Weights of a small GPT-style language model, trained from scratch on English Wikipedia.
Size: 12 layers, width 256, 4 heads of 64, MLP 1024 SwiGLU, vocabulary 1024, 12.9M parameters.
Each number is 128 + 32 x the weight over its row's rms, rounded and kept within 0 to 255. Layers, rows and columns count from 0. Numbers have three digits each. The size before them is the row's rms in percent of the matrix's.

# layer 3 MLP up, 1024x256, rms 0.21, rows 513-621, columns 0-127
114:063133168194175161187195114087161167113181159106117189153148153103172168186107100139090117113168142132115120147138182151086113169146078105146144142117137160064106077103112184148115138103150097159126155157085146121119156095140099079154154152114167147127090139128129089125118199114055101162158105147131156151159176118144149086133153145133123138095109060095101119143143155099140140149127
103:087153107071109106137133099084097117151123097167167126099069126141149158119156092140162127151162172076134138129149124151155159177166129143131145138108114143132125169089094119182110155109129150079070097115157110135125126090126093130176068180114118114160185149056072151187175105053148116193151106056188130126129128130124182124106157119178165125099101174172086126116142130170158165176141
106:148191096139133123108127156116146173178127127113080168151125135169132128113159096108142084111106100168087143088155107180199166145138140144092122123151174129065103147151128134146123142109102146074144152095094136162111141095110107129148128180156109207082092126080143147089087110122103110181134171127164162188160075037155164082038108123127121101161111138193150106053080135147081111138061
109:067094134117166139086110167104114101130168169162087152071132121161116143108120111169109099139177114105124093107121112130125170124108083150141090112154156139097087129117130143150083111087097191093083146201095120155093076132103079112179031096125152116056077119138123148159101119116130060111132092115145126085110148125210107111101100106102068093100145120105099152125148139133148161093106
103:098147142119116182110163091071128128181158105077130152122155119108194069115128128117132172209095124096127110166185130115118097182096100134161140086135101155135088202166139122144117128138065137127140136148100147112119179102130170135092052139155153118103133150116162153126137128187110129129095045142105147100109118185137087110141114149130170119159119088079137103158128136115123109083117
099:142159145097166119100115152113090090143061054160118133119116127177109161129128187112118174092146145127124166093119156154111137123127169151124136108141171108125073176117142131128114147188181107123151136130109099091108157106146129081090122169100089134147147174082141158133183077160172163156060097137101154182088065186121000196031131123154183126187106165159138131122149132105049145112140
097:127154164182102141219159154120096094160129141143120131143140103148146124147129161152084142184123119121121150097143127143092130121101175119158105135107163174150106111158154156192161113150154157073150148123156051125112100125076136141094134114195129099146157113085139078139120111110118164132094171113159085156089105196139177119126099161121147161120097148192113092137153109127131168129077
102:119124224139082128141170120151120116155211125109100138112112076115097146077159157188131126138108131111104114093127114133115083156115137105037163080143164127124132164106104099138117106155183073120134123141096195157122111130121104122173120075133102117082134134157169179189067193110147096098157115121089121124142123149116087146171131147154143145113178143197104137121103105153122155161127
101:154176080120109093130141122132162119071136134159141127187050152114131122115134153161163112173155110157104166157074161135146115098088098091148122100162156122079106132130118136157158154127099088122153148075121193130082096151088130116159079185174093132082133071139140111167157200148103100133146178195135134132126110092126130140138109113106103121143138119105111132113214096143123125098133
101:147123098102121177076193127111169162110130151112089087078095116101121141090110083133113107127127121157142123162111181144130118147119103075123133093190110121196089092081100120089127227149183110119148149149123113097052087131146116108135097124105135162158146102132174164145186173119126110112160100152184141108130165154129095145161127144131149096123137105088148059115115189146113120104067
094:120161136199119094161171103134089135116136105085205126127148129141148159094141126106130066137144179129184125117086117121110173105118173099094116121171162195172126153119124146109120134163150108136080154107181099088203176140069120174175177107177085094064117127102070120105148133164135101141188143101150128139129192107079090086095100190147145114147114149111136177119115176126155160139164
099:155130105137056107066069179105110079111108100153107107145175140188136105156120118085134127089139125107122086155152117098118122122096150196203133162145103207168170141092171147078171138181174128141162160192105150124113103149121180084140140096125122144137165151143148120150144172138108096076173136104135135172186175137095148143132083104082092102139145080192183151109135163156152151090114
097:089106099098110173143143126136102161135107127091092189108107114146168091081083142065131128093135182077047173129123131105112110160134152148129106165131121108084116132089137154119143164114134163165165087133125121150153204124065078160102137090054108168124138125123180073114068120133142092111119137087086127159124119167102074138150135169056131187112132142138170131160059166165136119091098
100:102158109108068123139192135142164046129123126173132139144123165148096161138173127082142105160164144091158159159146160117082129160133173103118126168138201151181130114145159156157129127149112147078205121137105125089143111135132126092101070084156092133096183103119096165141108180131081095167144161128083129111087155068100142119099109152131112166161108137091059139180156080141145164149183
096:062224158103164148131131146106189129078141132153131106148106077155109133160109091132142176087100112141141111130111101114177135124114149120123136136158140135139148129146137124125111135160091112131091120091088151097119098114137076100078094115139078151153115181085082083122150124155086099139092134122127127142104153133099139110105109185149122118142053155029166113131074165136157143187144
098:134132136187121098089114100131129154186110068118065101179110111151129101108128114141134109092133140155138184166146152166144125081130100108035101107146113070137095114081117117171193125142156100118160074099068108106149116188124136126160179094105149140169072125178136236151151143107101079086146132075152118147136104148091128100167087121044176099149149218088125099100121095128144120107177
095:180167140145158165080134121115158174119129113123140100156125094126088188131105137176170133128157115132176042136142109140134163121130037077127133166112104141092125111170087142109077100154175104139150133078112111129102124099150160127181066103127168163146216091139107069133082160091105122092119155181138074143110133032144096140158190084096167064128133110166145136145121099104100199142175
099:115094175183196097117159174132089095118070115145175166137114116112139127154129067105075150105182163162141110070165158110078183079133177125151225200166123171149176138179132121126122107143163162178119185099131131124123145145155126083138152122168079123135164134171067160091119116106119111149119093154124140121154062101139139135119167128098140173155138157139124131075115078112106121122134
101:148155154121081168121177146122153083111119137096120156155119140121092168114139121154098123121102102123072080133133124184122059184073169152184145127145143118057060142148054164112136102075134140136105121126163164101137120137071132126075131160109116124185101086126158158119052119160101099137126092207090171124125095133130116118190150122175117128167095093121185151159124095106111125077142
093:084114158129097085133099079094102092178135137116119125178097180110154121107127135080090150152119106100145102168132136192072133135132117076138110074102132090111172096101169138125151118148079071146140137142120112024127138147150059109156101148158082200103116124111143113129150162142133124114076146127175109107116198132096087118137123086085130175108144128078105126110114113170155138122117
108:118131129183136088112108130160096169108130210132074073142150116143092163134139129163170149057145145098129102123167123078113163143191115130186159127160137118041139126104145101129111151202145102133081133066112093062184112099113148082129069132125112096129095151096139133173139091104084144137146130173108112120105137169123118091170185190139090102101163153155110098172164110190104128141145
099:130102130096132132162119136072106117099126108196144160153087131147096135100147149122117177086158120076073181154150144129111094183090208119146080114194149123071119120140150129074116171087146113129175109190106118086113130181111087121107105084157049110133154118131137082145100098109166058116158079120174121122208139119124097138148094124113139119166135132131116199143162109123178202144180
096:141158121133194137152083162109180167176097139129175082095098098128117044146130149118153195127098113156125073091192107090149125133155167088102160139111095156132152150136108166093191091135178095123114173131168127114196169130115170150162113069111145159137128103112103136069141162156149127121143155138110152091120127157122141145131121219181193145143161132159138092087116085150140183116120
101:107102175103107168159126075132067060131162159091179101150113145137162130188107079173134115095140113121109118136156133112112132121135169152141123128090129120182126168122108100113103147168101127152153132145131131094155128109107100160099048094126134131097165140070128138136148145085109090137180095108086147150123105093119159104135135106141104117103162190120127119104092151125142138157156
096:150149114156106139081117158060124184171187094136077173174142180114118097182151153148111103100141067091084156209089135127160130093177114124159153157128127129141181068115109127067142093137152139162144128112178146129153206159145172138128124140098143061123080093123131111140134177133077100128086114100149088180071111121132141187123112089129109154168155138117110149113117101126119139116127
096:068081155186131084071110080118111103179159197123110125111142125113125083126142186070145075159187101095118129148109139137106101096114114119119116133150151127164106182138147188063103127160090139159066094111105136092124113095126095073134097136133151120133115109167061134083102084130120125118083121126105070171109109149055093139139173155084131178136155086143076071145091125104183100139087
102:167101100174119111128162155123140126134151142037113135092084094081047114165105179147164101156168091139139160123139098158153123104050162133066172069145140134181113094104132120143144100169069141135134156154126149126091106152133119123140144130120099052109141084119126211073087123117116101076162184163104147177095112149120083053081114144118148130158126110164125186080169102121096159160143
099:149130168136108126176130135151119117102122085113051183211088101117099113187108199145122137131112140137135111184120148112115118136113130195118154122135157109088143137108103088128164107102074145075152085141077162110210128087153104094103176087179071121098138146101176184173135170155118165165107124111131077128178119163109102147131153142118115093094150113121054167129211141126126092151119
104:095132118108157123165151160120172099099163173160072140111109128100117085149096086139169095109101111078139182121150132126160152152163152129171049118177181156166122106147128109116135144093112107149134190122169070212140132134149087119130117110096137147098139099070152124142184149135107167116152118106147164135091094158122128133170150128145136171091076184053097103108122157099184176073190
099:115111102118104166147129155126161107107112123145118157186146092090119115141071095115104166126106099175113136196113148102097140111133092193114116090142153181146179126151136182125116153135113115101180112169102124125155106129153109191131090151107104131175099105118145107094141138144115125099077101115127142154102094070130085121116146176095146098107120146170121150175151140120123102151103
101:156127102114099123138114142110151108129121140132109164130121126098146110113130133128109136206116128141129112155145083096125163151059102149161107097126112129184073126085122168138113120082144168085152191080095122161098149124137091120134179117119052125106102079132087098108086123115073145147123076117096127155165102159145119148128079120113144114141133117132128099127146132146189126108136
106:064122101138095117107151151125123103167126084132072126121147140131152158127128053138197151138134158207135142148192127131138138194171138074170137151130114165120093150091155120121098139118090121140085137137069101108122108105110129139082106087140165060120135114124101123075169118157106105210142111142123143094135136121125171120107148154111133103141104143131171191115090076115134121212083
097:156145171111070191193124158177101149111188125143103128169140094164154126144132088134128145107185145107147111110158168137112148084126100173113144105101134102143079146172144097027113110153100147092130210127094020179099075109147171092167152138177145099120150148105109142114112187193102118226148130134112110085161141079152144115158116124112138087129164090140113093114120122161104075126066
096:125129179111079126152094091154120129116129164137099193151128140140139202145072125171115156146159179151165134129059130144086190126115137111124172133116116171085168166186125081166181104212100149128118130079171139074101128087149109057143165139109174120136143142136179135077140124118082144114157144084093119118065121149148192134114137100085127161121125158066098124140187083143155126075113
102:092151098077163111146106103133120097063080063065066118198087157109061154118108089115124159155179130132154102162161141142090149178141122141100182120138204161175128151113113105142162142138108161086087142123083143101154157130096137131112167096126124173096159115103204101117131072104124164106126200147163106156148146168111133106128165165100095096123108180109089164150132138153095099121126
099:097018142106116180119114194116031091187159072147117136107136139085185130156098194098109155119127112173111130153097121105143138114156171111100095081098101140182108136136119157131089076117140124156131090144105158163114148081123071125151149162118096146175155099145118070088128137101155124158145089125146092113184115191171154145100146146163154165120143127218086173135123123074096123153125
102:154144078102045162145144159158194110194091184135130159111115161101160107081110151149103084125093138122192092132191133156119118079163120115162122086140153169143173137137089127106152125115127125132133141154159116162095113105092139115109113176129122140128149130119154173181117097174074125137120089061150118110170090143101152151132121130067104103206055112160102164128066100171141122060085
103:196115140110087119094191134124111158103099111096178157137140140139116063136108118095152129092130128151063102157207110095084180147116127106115119131139155161124158146206083080097129161122128065155092126122146161121158083138119096168141136127148169125149117128111138159143156166122119166169102074122121140119180096135170139134147103178127141154162075153140169187132146106125123142131033
090:158127120138162169095139120133134181104187075143155170154138098100099075069147124174120153141080104099105142159082108128085168164130139090072150115099084104118132089176125128100131113188145069103105133119101102103150187125124095107101128141150098081127124107169114116138124121170150150121082118208142083070124126110084131126101253134174130186096131134115131129058129091124165113142154
101:121075128232121155142174159132126164138171208114119122092095111102162150097121108104147108124195146185154179079167122182114131159114123138158044098141147168143071133105152092097129100102103132195144148134096187147131144218088134167133152162176159153130165096176127120140202095151122114156126092126127108135122187080164138150120156115090154109089150123136099109179138100170149117168046
099:104165129124134163035167152143107175148104141098081181127125066165129127138076159118142176080156088122094157107136097159162180144145106156169155112106151183048081191109090151162131143185159133168131090129141128151137125043108145079127093112129086077149122099143069126083149128144144074178194149116102150120154127065163095095119133087165108153126141166151121125097177120177134148081100
095:153125121101118056156146083111167115077116107180092176114134127118185134103096135157093137134065140193067143183142107098116144112158088176112133188140148113166133128147135141156151165106143108168125166086115143101124107148135159154090172101142144116134121119191133149094186154134095127127128112098075137168069173150101135093100178082152139100106144197113134142154069043150173109160161
104:142127147128125123171141137201103101129160126089130118108160163126058183120090196175135084142095149192153097088112167142149133113095146145161109106110085151148116142074086143136096121123136124104103139115160157112169123119122114077086148144166056146113100126097102178127110069150140064139166165148143127125088248146124079136143190140154140109144135117076187128095155116122129085190094
100:130129086103132112147149105175148096118099136115129171150111145097136110062101120161151159135175145162147152090075106073105139117107120133128092095169148154154044130128164133098096095116154151104195150123116124113175104058111134148109117170121114131150165125113097116154147183149169157160194069127077141094139165123057062147159114083121153120157098151118142141069163147104069155128096
105:102138140164152093087092182121154089118168089136154175142099126058170106128133132145140151131145139167151111164171138148132088136212176136087101163132167099171141102184084148131087136093113137129121218066085136220110076097157116133159060151130207137084104100156178121130075151138131157100145157135113188117148181084108162165150174150119137094130094111110109165114117102096124081134100
097:121192158151114105111083108124104096093115156210099098068152129085144136112117140142112105105159193041164190119048120157143092093124128158147161174124138124101158101167104176157141124179145200118043166115127152061135141169098144115184117143115146142130156138176125153141122142164167153047097194093100089209137110112146160140109090119145118138128131128093117122068146114157159154160105
100:114095104157124106084101128151154134140094143097171126077166092111164105161125145147098099184089171130132150152189073126133130137170131141068090121153126141140110084206092043064125130193145094119112130128138096099091145170186189118104091087078107184080074139162161104129081141186157096122126131113134152056115130111098134129101124163183121164103171157126141105133109143077070146086154
104:098138119107160085138139122125115122124137139092166140128125138141168169181084185165119143112212134142116111178131164144148152110146087132141109081100095130170147097136133142134092135169104077161136145124188126140185150121135132090111115147140154096093139162126163085131125137145161173142088113176106188127129077101096159135154087185113127102124069179163142127080097118115104122048131
104:141138203159132143169094129135145194118163150186160169149127085061121107083144155120121131135128077091103107069157104137144165071140187146121126089085105085105160084150113148125162153097153128132144108125048172072158121154143064132161084119146104145144138108151106154072159154135176132093126104181141164151118155156104132120111089136168086132099170167120096124143152099184130098074119
093:044159086132155135124116123184123197100135088118141148102128170141165110218060116179195115098091062169117116119173110096145139061108155131070135092143119111089169123134117085110138132157103139118188094161162094158074113129155141128148176085095135084122117145101077117075066163061097159115148116142157081127130146085146120064160161158115152175115156131066090076135103127123095069116147
100:125102159144108120172105102096046148137137081147160121074160147111148144132106126136179193101154107151101140156151175122205157153125131179136103129099120132110130123160141076118090133110129083142156188187125186135136159108083094123122136120126116082093059142123125127153178080072135091150064146092142145156165194131195127085082102102124126097141146104117105156122121096080131101093187
099:105057109140114179166161121145124120108166094094047122122152096135129111098143161104126086065050126143117118113162129145149110083123156188174115142088121123126108110025116168132141083114112139162096110119155106124060122119106136166133152132173135066191142139107119070103168081156079109140167136173141139102133172120128124138106133106124147133081133115157146160130111156135232093134117
106:139125166104143161125128129121116122087063206162124100130146130111121147153086111110108117162123178147150169166168139100137151137142112131134190206111168139066148157152151166150111137091142179122139124077111133146163155071115173116093159085145104185162136126134092154079102166112160141130110175119164111118089125148115127074117175103184098099147112183180143071150086129127146173142021
105:159188154122120138084179082149177142149205180154144154163126088076135130128115164125081143164120110071125129142102162108120113104110152155197150139139054209070106156122209067106099144157150154168102141150104164145175121125117169123134076151134164091114177138140174087092095137122130166189138093113124161111080154127152100147094133137115147145149067113114161139146100139084120046116117
097:140107122114140113121066105124184109104169156066110098115096110170157160091086149150169103140091134124147106199103142067126125196139087123130147094116157137179122104130126141142162153154185122156175095173134086173120100094118119165130128151134125116092088135063129131134083152123144164133212127149102143070095140142197122146133103184116197130112163140141138117090099138099095136127043
090:177135135143117100116165118104137097141157163117142077153113129154152118175169104201110105121095106114137125086071161128098142137092131158108143112107181090132111146124124098127091180112135102123176147135140149079127164096123157128125145159174091118125144097113177116165087132127140129127161147149195163123066132069124127111125143093106138175144175137095208164041112131115130170135135
100:099102165137148120095091126135091142061141134104132174076157121097139101144132131084147158147133156169110086087148128131182084145169102106137144205175118095150136140129131155155200150119108127157123177177119132096158117162181108094156111179157131141089116130220116150111159130171094072121134139200126118080126149163085131147123084159156186197113186120122131102105127136109128134148135
106:057159127078084166087159174166135147095100159145143152157208129127088111137135117154108215173072124144130161162148128133135125168119166157142163135094165107101141125154164119112131168146103168141178106165114114115108167127112142156183092163144051080128172149094116109176180142138081116102111120148162128188134139158114116208173165091134159153115127154096169103169132136094102157112080
097:154154090140089094127113157122123131103080068150145133122165110159095169133090121062130155140057205166145193137137150161109132094092131113140115154194112155156111160132143191124175111118163111067141142105140195130183157166103093173113122081070076126095116131126177160076076111089123196130140087098125212099154106073110146112139081183152105154184093157126114106125125188102099129168139
098:103132111140090118131131119092074123176132150156163085069107145106165117076148162108128118096172170078097116131068124111105143085162156136176130137105096180172087183128128109111119129081121101113112203165120183114079128101114087093099157203128081141092183153083125163118143162146175096174137106139195135129106186140137169103139100146142133142193134120129110154168103124089148078145107
098:110114126118202064165128076132127103147083133149126078149042131147104192145172145129083131128147113168161137127100168113061159202074095150122141143107119155190160084175153142117090164156104079122112059131195120115105116119092128131120167104132229134114141185090130147203156107157084116066112117149139115134121114103099116120119095155104164158111185171092099177115164127188076106119138
095:141122097102158096113138147134118165109098122153159138190167113146155076090171154123160077110177114145118156134109133200152112128097142139110163112169144116090147150145141142189128146091141117129151116070119125087142166124081196122113103135088138130139145089140171122182107151150094123157178125107152132120098094127135075053059135175088082108145115126055147103119120056156145090193102
100:132114139154128099109130156109167144106100078156133133116155218148162124147168073088076062138152147168146086110159132131125174081144097151188143136159182107078135111147079146102164111097136178093161140164101127119142170152088136152219127057152156116175101097168088101118119087091105115154157081139197153196119173156121162150070157128082111098152155144104144065141124130103118120077090
102:135134210140169142089108076091095119111103071136169187143182124106123150120188147079152175105163081165075080139149128150163147085193155134093154175093134121128125139090159151083105146126137129106103167072188180124105176102103159145117113170150125119132193089164109078167099134105120138102106169096117152154155121202131155137076137179145176117159097155113165118118105117104122151105153
103:076111096170137148111129112129158081069095080072148157096158149135040174143095139134121187144088115112113146151118110129157126112127096142128096133105123161087094128080157191137126137123130107168115135103158144124115114151170106130115100183127171069191168107114114152101078117135099111063107132072102103144129191125077181125204051091145137156163144136141145032134132136079107109104094
103:193160152173158179087143097129165157152145135144116169147122136184100103114184126174129125148125131143156094148140147062115161194119082110149149153138129141125097167098064125055060135059181095158120102132162133160152162157150156154131108188130107165147177109195187101142098068136156138073095153127150111151149107064148105093097117159112083142148170105152094164115137166179141145149096
094:078066092045133094109067155176119108099094101129148128118132127077092153134133124114096177158111134171093161117137126126133150128182198098138159075131089130084084128089114131173159152129113084134146136138124139147113125179121122083130154109087085135130183118106126120175149193141126108202072111106098103089107159138128101109115176119189103084097142132063081115126121193151140088161200
103:143093142161118064152162153132148066085101096131124127112159101102095135122131135073206119121172113136174128169145061112170124136133105112109134114068141157130106160149123151046158086113133070123103198043175109140102209153066123188107117139157038128120139176143132124075119148159126119152091132114064155103144155121110150165085123124169108152115075136121191106138131103193144120155158
099:103086137127115145118136136041148104142154163146167112097108112200179157107114097171127096125161107148164108099160118138161143081151133110110146105114117187029136114140145140120141114133099116136165126154088138127159143101115118143150046104204111089133181081140163144074162093129086122145093162193136104103093130125163127138166141122178135137136164166159155138100139140067132154127076
096:094109117102193150073147150071145139183122092109101143163124157103119080109127160137118084100136160068097115157132134146127058071158167159073152111090109151127103155169115083134105147192090122132124115126159167104159152147131145134216107171128121124120103165087161159129029172110147179103128148102155070183116161112122110130118109123146156100130112167064134160144118082100133108085123
098:136119176108148165113123191149102167109180124123177200128074117138033108125137136130144148107144117103164173108106115180143139136161178109170077126105080120127123097111172158131131066082119128143090152107101103071193159119109149113009122094114140179162143079184121157132147153142102114119099082116143117103103098136123142087102169115128070119094097128133116090165108132147185143086100
102:123130198152099159092112108105108151161151086143132098201104088061095156130080156120093091154076189106110150128151034133088112120112113160126104122167098108074181119102116104145104094138179122141131118101159138070095093175111098098111086111149178082133136159106100144116138150077131181123162132136119054120115100131184125130165058160108185124105220164094114101148143131149102109123115
098:100132129129148104149105127074024118159159101089112152181113083129155125146124183178105077093075113117106160122197174164112121100132122128145121103123084125118125084111204138115069137156136134179114122125158077126159115090117137190066111147110100135118081112095170123106179101103143130115170102175157116177150151174140134120115054106093122136119118111134176193134091134118220113080112
105:183098124085137085128167155108120102176084101064124126109093107084137102144132183120081105130127124084086130131150134145046109120184117136134151140118083112102086136124085134172163167166140168130139109177112136161128139236114159096116151077090095138203078166105101092061104092120100185129097106041116132129230075140154094093099098169206095090118166164164162156100130099130160126128146
099:099173153168134105165114136088139127125183127146177137096114122140168166065106124125098102115115169090136156175119094145153103135098143162117121114159138133121080162128060126151129101105103109082145119067108155082120220119080117097098068094199137168150133164139143138054156141177084094152094107117141102136132080032113119099129132244129150137200157147087101095144169091131126139167123
091:176098168072184133120119098133132103115052114139097168095202086088151120149104134087123075117155138154139124190066243134117118099144129058140096098094083125132104063122143115088130085139126061187111142108114137100126158156121045123132122096151122127151169165101153165036160100105176146118065128144114107118174123119163058147188135134071134123135131120162082133091130161168064141142110
104:122132108163091145153142087143151104104146155153121132116088118116101182140154134068158093187163109141133156135122149133129154141011150138166097111102148155140168136182144164164158091101192093215186190109096169150124169163117141155119075164098180113099152097154110122097103151155113034126111105104105137120150112114143168106098150130089137125150094197131145139162167146167085106115174
095:076130160110162061134149107117136158109110161070178146164097134088162130136125146140108127094124121097172105091229133139136118131130134161120096189065078119142134044116090087129166055144091072157135137097118144170119073120144129166168097114095185088155089109153162119155122152131112143179113123172133124061086080160158181120134157153145085159099107097131102124140089089122134117148142
093:117147076135173121133145085167060169139180119188090147113151117197109143082117104171082183095140094074146136112145115076176159110085156142113091175187138096130091104148116137167174147113135119060168119155052110111094131114124107055159093117129217099109118109149154136125141041132180132118098139156117197160154095143079175135161100133113111075187146115164123165121194119091123113094154
091:162080163127151105093110152078108145075116154132127140147172127095144127135174093097034169083143063060135141163118164111081155105119102139193118159139058106126118095122140109073090103148135153116092138121102086152140098089155080163100129118135194102143151122122106132180099188158105130140132124109140159080060155141104141123114177224179153049134175114111130085100091118130109130112118
096:109122041161141123131116160125108139117121068104155107134090110100091119133176152088179152157102181139172105153187088183206150112131095167100115149121089119114121131090143123064099088144136139194140177119106168144083113156080140166101103103162107110102117157129147090164140106131143124110089093124101124167148117119165169190101158088190207043069128163095090163093053086156107099132158
102:132164162152164135152146120145084147122080123087120139141076129130106170145127109095088154097093123096122156097102202136178118125131144124144137132117128162050204168138146112126090092068153109131111135123139120139169147167135059140115103127167135152093104204093191181127158176177153123101131139147115135071087173121109112130095075160154093174125128150080182138191098134143109175158161
098:208142164116112125107079077062101129082124138141183158112118137148165132150091152139174167144168108164133093131083065140131086100113171144160145132103169125131137152180154152126141091145125183091182065126136093094142114111119080104113130141091119094156115152117164093142147102071178092152129201108102071103142115117134185095155150147076070167119131136164152025145137169157078170120135
103:133055084123141139114103133139136139085112150159153099165140129139181083120162175184134177092146088177151147064138191104138112132143089146116122117144129176176128148158141156132129002126074170047139126103111118117100115079158115132083207172136122136128135151122113067139107193138109153159147172152147065155202129114115135130132145073155141113118127155118166092127162113082125121131125
102:158107113165109082137139101073189091145147027123129119134098077151101159148156125127090164127147129155100180147191081133134116133140106086125174120127097140142130137164109119151130092117144095173092114171129155161130128145106105130187097102137115123085155138131092096063134081093147095137109062127097138111116083104166142116133159129115111109143160101078167122132133140115102184039090
103:156169130110112067111182170121153087102166151142118120144123112118129108126170160098125175117087188084196146099135119186172130185088078078061097204096118137125175111127103173111141142078110173131179204164121124128155120156122119101127107142120105127090089106062094106099119143099127138050114075137144193133163181110177167087188102165130169126150149084122149156143136146178158198165132
094:171186170125116101155087116067167132086155165117166143142082143119126139168126139133136101120123127141136118128123106148097099153108080137190100140108135115128134112127159051184179111133120060092121126123146107079085115130187113197147115160152136096183143127139143138130165131138155121130099100111151144090148150143101157145169077151154108084161143135182125102189098121122047067149145
093:163136099144096144115186172131135169047142109144148111118136078151192143137103158160086176175133180123171111123085123138131150129225155060142111085151165145082132166119151155077122104160112178108132164180082143140152157110115138130155171079110112176155068151115106134149208087128107107135140142124075098115130122137156156087113139073149140142136077111113236116158122133192083132108121
114:117152156126085156074102086134113090084173155174106090086142160143140110159127126106206148151207158127045106080143150160106167094078131086143096103153133127137127189166165158079119146155159114170133123152134177137098145100228132097135107147149118094127148189135136165127152066153156103207115117089171159137115137095157085119159168093160132105106121120154201132123105099117127114121129
095:172098117113150094135121093084125108184085127063124152173119145170148158120145172135084146095137130107091121225143158064107143122071173118136108143117124155147135146109169129089116124134144122184122096108163172081158159172106099114088138098129159109103146100122180178171243129163031137077127073062062115129099100137215153125109151123127166137139130178185126179080098151103137165122109
099:088159050137141158101120162112097119119147117145154118182127143220133110170194059104122104122107126118106043163136129101137117118102143124163161101137111137106160128174130123183124095120142146160084126092134117182131116165224098166081134090105100111161166209129121203152130174136118089086133086181119128090129140117139141072124122110131157154102152127157162168113076112108097120137107
095:129117194115112203116155133078146093135150107125182143112118128117155150162114135164126129160148168119172145155132144149080120131127158119118174128106195135184145160133124118099100186179122124151096137169089133066151076121129118116146019198152143161124165131128128105169105155121180097201127129122152153118158121153132175079121109159225132106147140148137150150124120147165146117129119
099:125149166127061122086108111148168205126132102164150164078152090164103100166135171088144129096052168142141129151172151135127157120177172114186136138069135142207162139180172075134124087159176132143161121128162123115167163095130124124120122015108127090148102156176118149135167098127158118105093133125149165150144115135127093129105130196162143106149102182148120138121147069158109076161145
098:189121190118099114109132132143137137134100170129110102150072120214187120104086097103110148137134188139097171120196124144159122085108130118098101155168150097140094121140140090129132127137121087180105139160067117165137124125095128088143152131191140180129086111146112088093175091062169093130105091131135107150108146159131153152141072144096113109078165145116102119154118154131126131151155
099:128115152160144132137166122109137138096159128079130106129129084122147104167158100109109140110096158144204126149127166171129173107138172144115156151106104117115113057052072125132111120158086107100131154143103128144092093100027204150198160187120096160102146091178088164121132101161173148177141144086124135143122150146174092079131135125191185150136151130146107178110115120166154167112057
098:121049130163112197137131145162129106130143117143074087108138169140148091080091155135067139148125128147160116165150141110113073100081101169132166163103166131161107144176128123092084143097125131162143137127111155093095055050156073134140062119074135167143122126189103070114128188096169167131106141120090169139160160148130067094138173188114161149172148091143135157128123104103107160072148
103:151132114149150115083166130125141138120177183163109070213133138166129092151131186127099136056146167116095106102112125118128125146080104171134127142140137124150135105134158105141117120148132115204108100086122151062096121109127172152094071146037158118158143181090117132126125111075126124106095114211202154125097179094132136086158097130132063104079131147087108121077161133136090070132106
107:091125091102109172161145152078188096139094103125131154130119159197129110107135171072153148113135136168158154100109149139108060194142101084127132135112144095103167065144116150137165175130162126130066131124186136197114211147179085173144116084173156118096177139095104176072090097121151116136148157143121117194161128206123108149094081145103130172158123112167145093118092151149200177114135
101:130130115188148168100149158129093154093179162112068177136134099104166105157122078095066126140146105108131100121100183140167147116174098129129147095145165143105110074191134174163083147164114129196064089088104114105052092127081153170174177121148123134150114172169181128125120155115116120105172072148120171109183127082171137143111128131076055202095106108119157120075154155151149107072123
107:165157083156076092072125136159119141089153146143115076152145132091143155114188144116133128160172131142131139143177112145164068124134117155094095045071130114028188162083117129123077082149106177208163113127165116166079147200139135112128110135104164096173191106087114094056127120152163128133132175109101128086136195095117140160192158072088165102130101146151137101133072076128089116122155
101:121149139096097143115089104123104137090101120089097160146131163163098152083111147096057090134148092152175139115150136141072124098109093138157146131007125160150141154148085105135178135100104126099140119168170083164155157092119119164175150130168122130154124145113127152079086152153104141117114104158102098156161222133099177166100106165160125105119164130141147128151099161129100072171096
097:104142166128180135095141116123151130108127157169132161158191083121155129113113092167090139100098142145133094110138081140088116113103098164068113164145106108173073129165075055032111139111131134105097100133108167117173080121122084103187170088080149162147153065086079153092198107158103169149163118121117142138102136173157132114117109187131147142070100158124174149072129141159156207068100
095:131044135139172134104135094145176151174103118112119148147178144123088155137162103185128127128041092118145129152124102087188175139166098147144150104096146195097154103089170079146184145065133118134125155148162097153135091082148081138138102141130119134106110177137110049148061162157142074156114067088135088142120168092130163151122082132163142119146175139171131118106148158108100111163143
178:084142107117117132168106128175092093176156151155188114130114131140095155113168133120054143112115164155160134102119134101114155135133106097095089122119143089132055175145179082111136186104128130157144066165155103108135086119205198174134103082069161087161161128208114152119132145167146141178159138131220115106187131161080146150138145068126087093063105160091102143172094180141094104104147
099:203126132138142174102090150151079124131154104113088150117134100155178105128022169061109113140109174102076155093063103132155120162085125145178091085148132166093094140143125128141066144112116133100120105157147135166103173130133129100033165158119120220086192198139189132144133146147113093097077057090160115122099091105152125140131130141154071139120150101130122174135116124126144144143042
103:121106102128167105151094109124087140085126128166122125120035146111158134125117155135124112144090108149113122179133253142146185125150105124170076170074119077149189141148172167125095139099092116133119084152082130140104169102150156077176113055102147141152106138183138159122152136194114127132135146139175143094168109144108117142144118096171148163129129101178115117197142167176115108161142
100:064129099101111132188116150139146132169103115109087121139152122173168139109097153099136176152192119128128112120107112147145206167153108123108128124089083123112195126175133108185134108122147193154138134123096110083113133158121165111188136146048159148071134118115155059102141176157089116132127146180123075140169126187180132184143122173135128109093091113146113177138145113120138096140123
105:116135130099088143109088079144163075095112153095152119103122122139113075146111113140063141068107199087150139077088096170084092138113195079111140125148124155139135153102221107147153083164092188098111194156134113155108131133141131137127048129063168173116086137163099137142126131167159144062142093158146158046131152193055096127140110150220156131135105129143116159196130083069133086120114
096:143154098155114161149129095123149154153086142097145170146161083191112095135148162050147191166156090108066125196121194082117138152143129136102117197080194089097167100064113133163118062085132129162061089105131192119154118171095108141139171083132107140089114173110094119110148131108173134155154098090124082100115178118090169132168130139083113144148137142089146109077136132145158111135195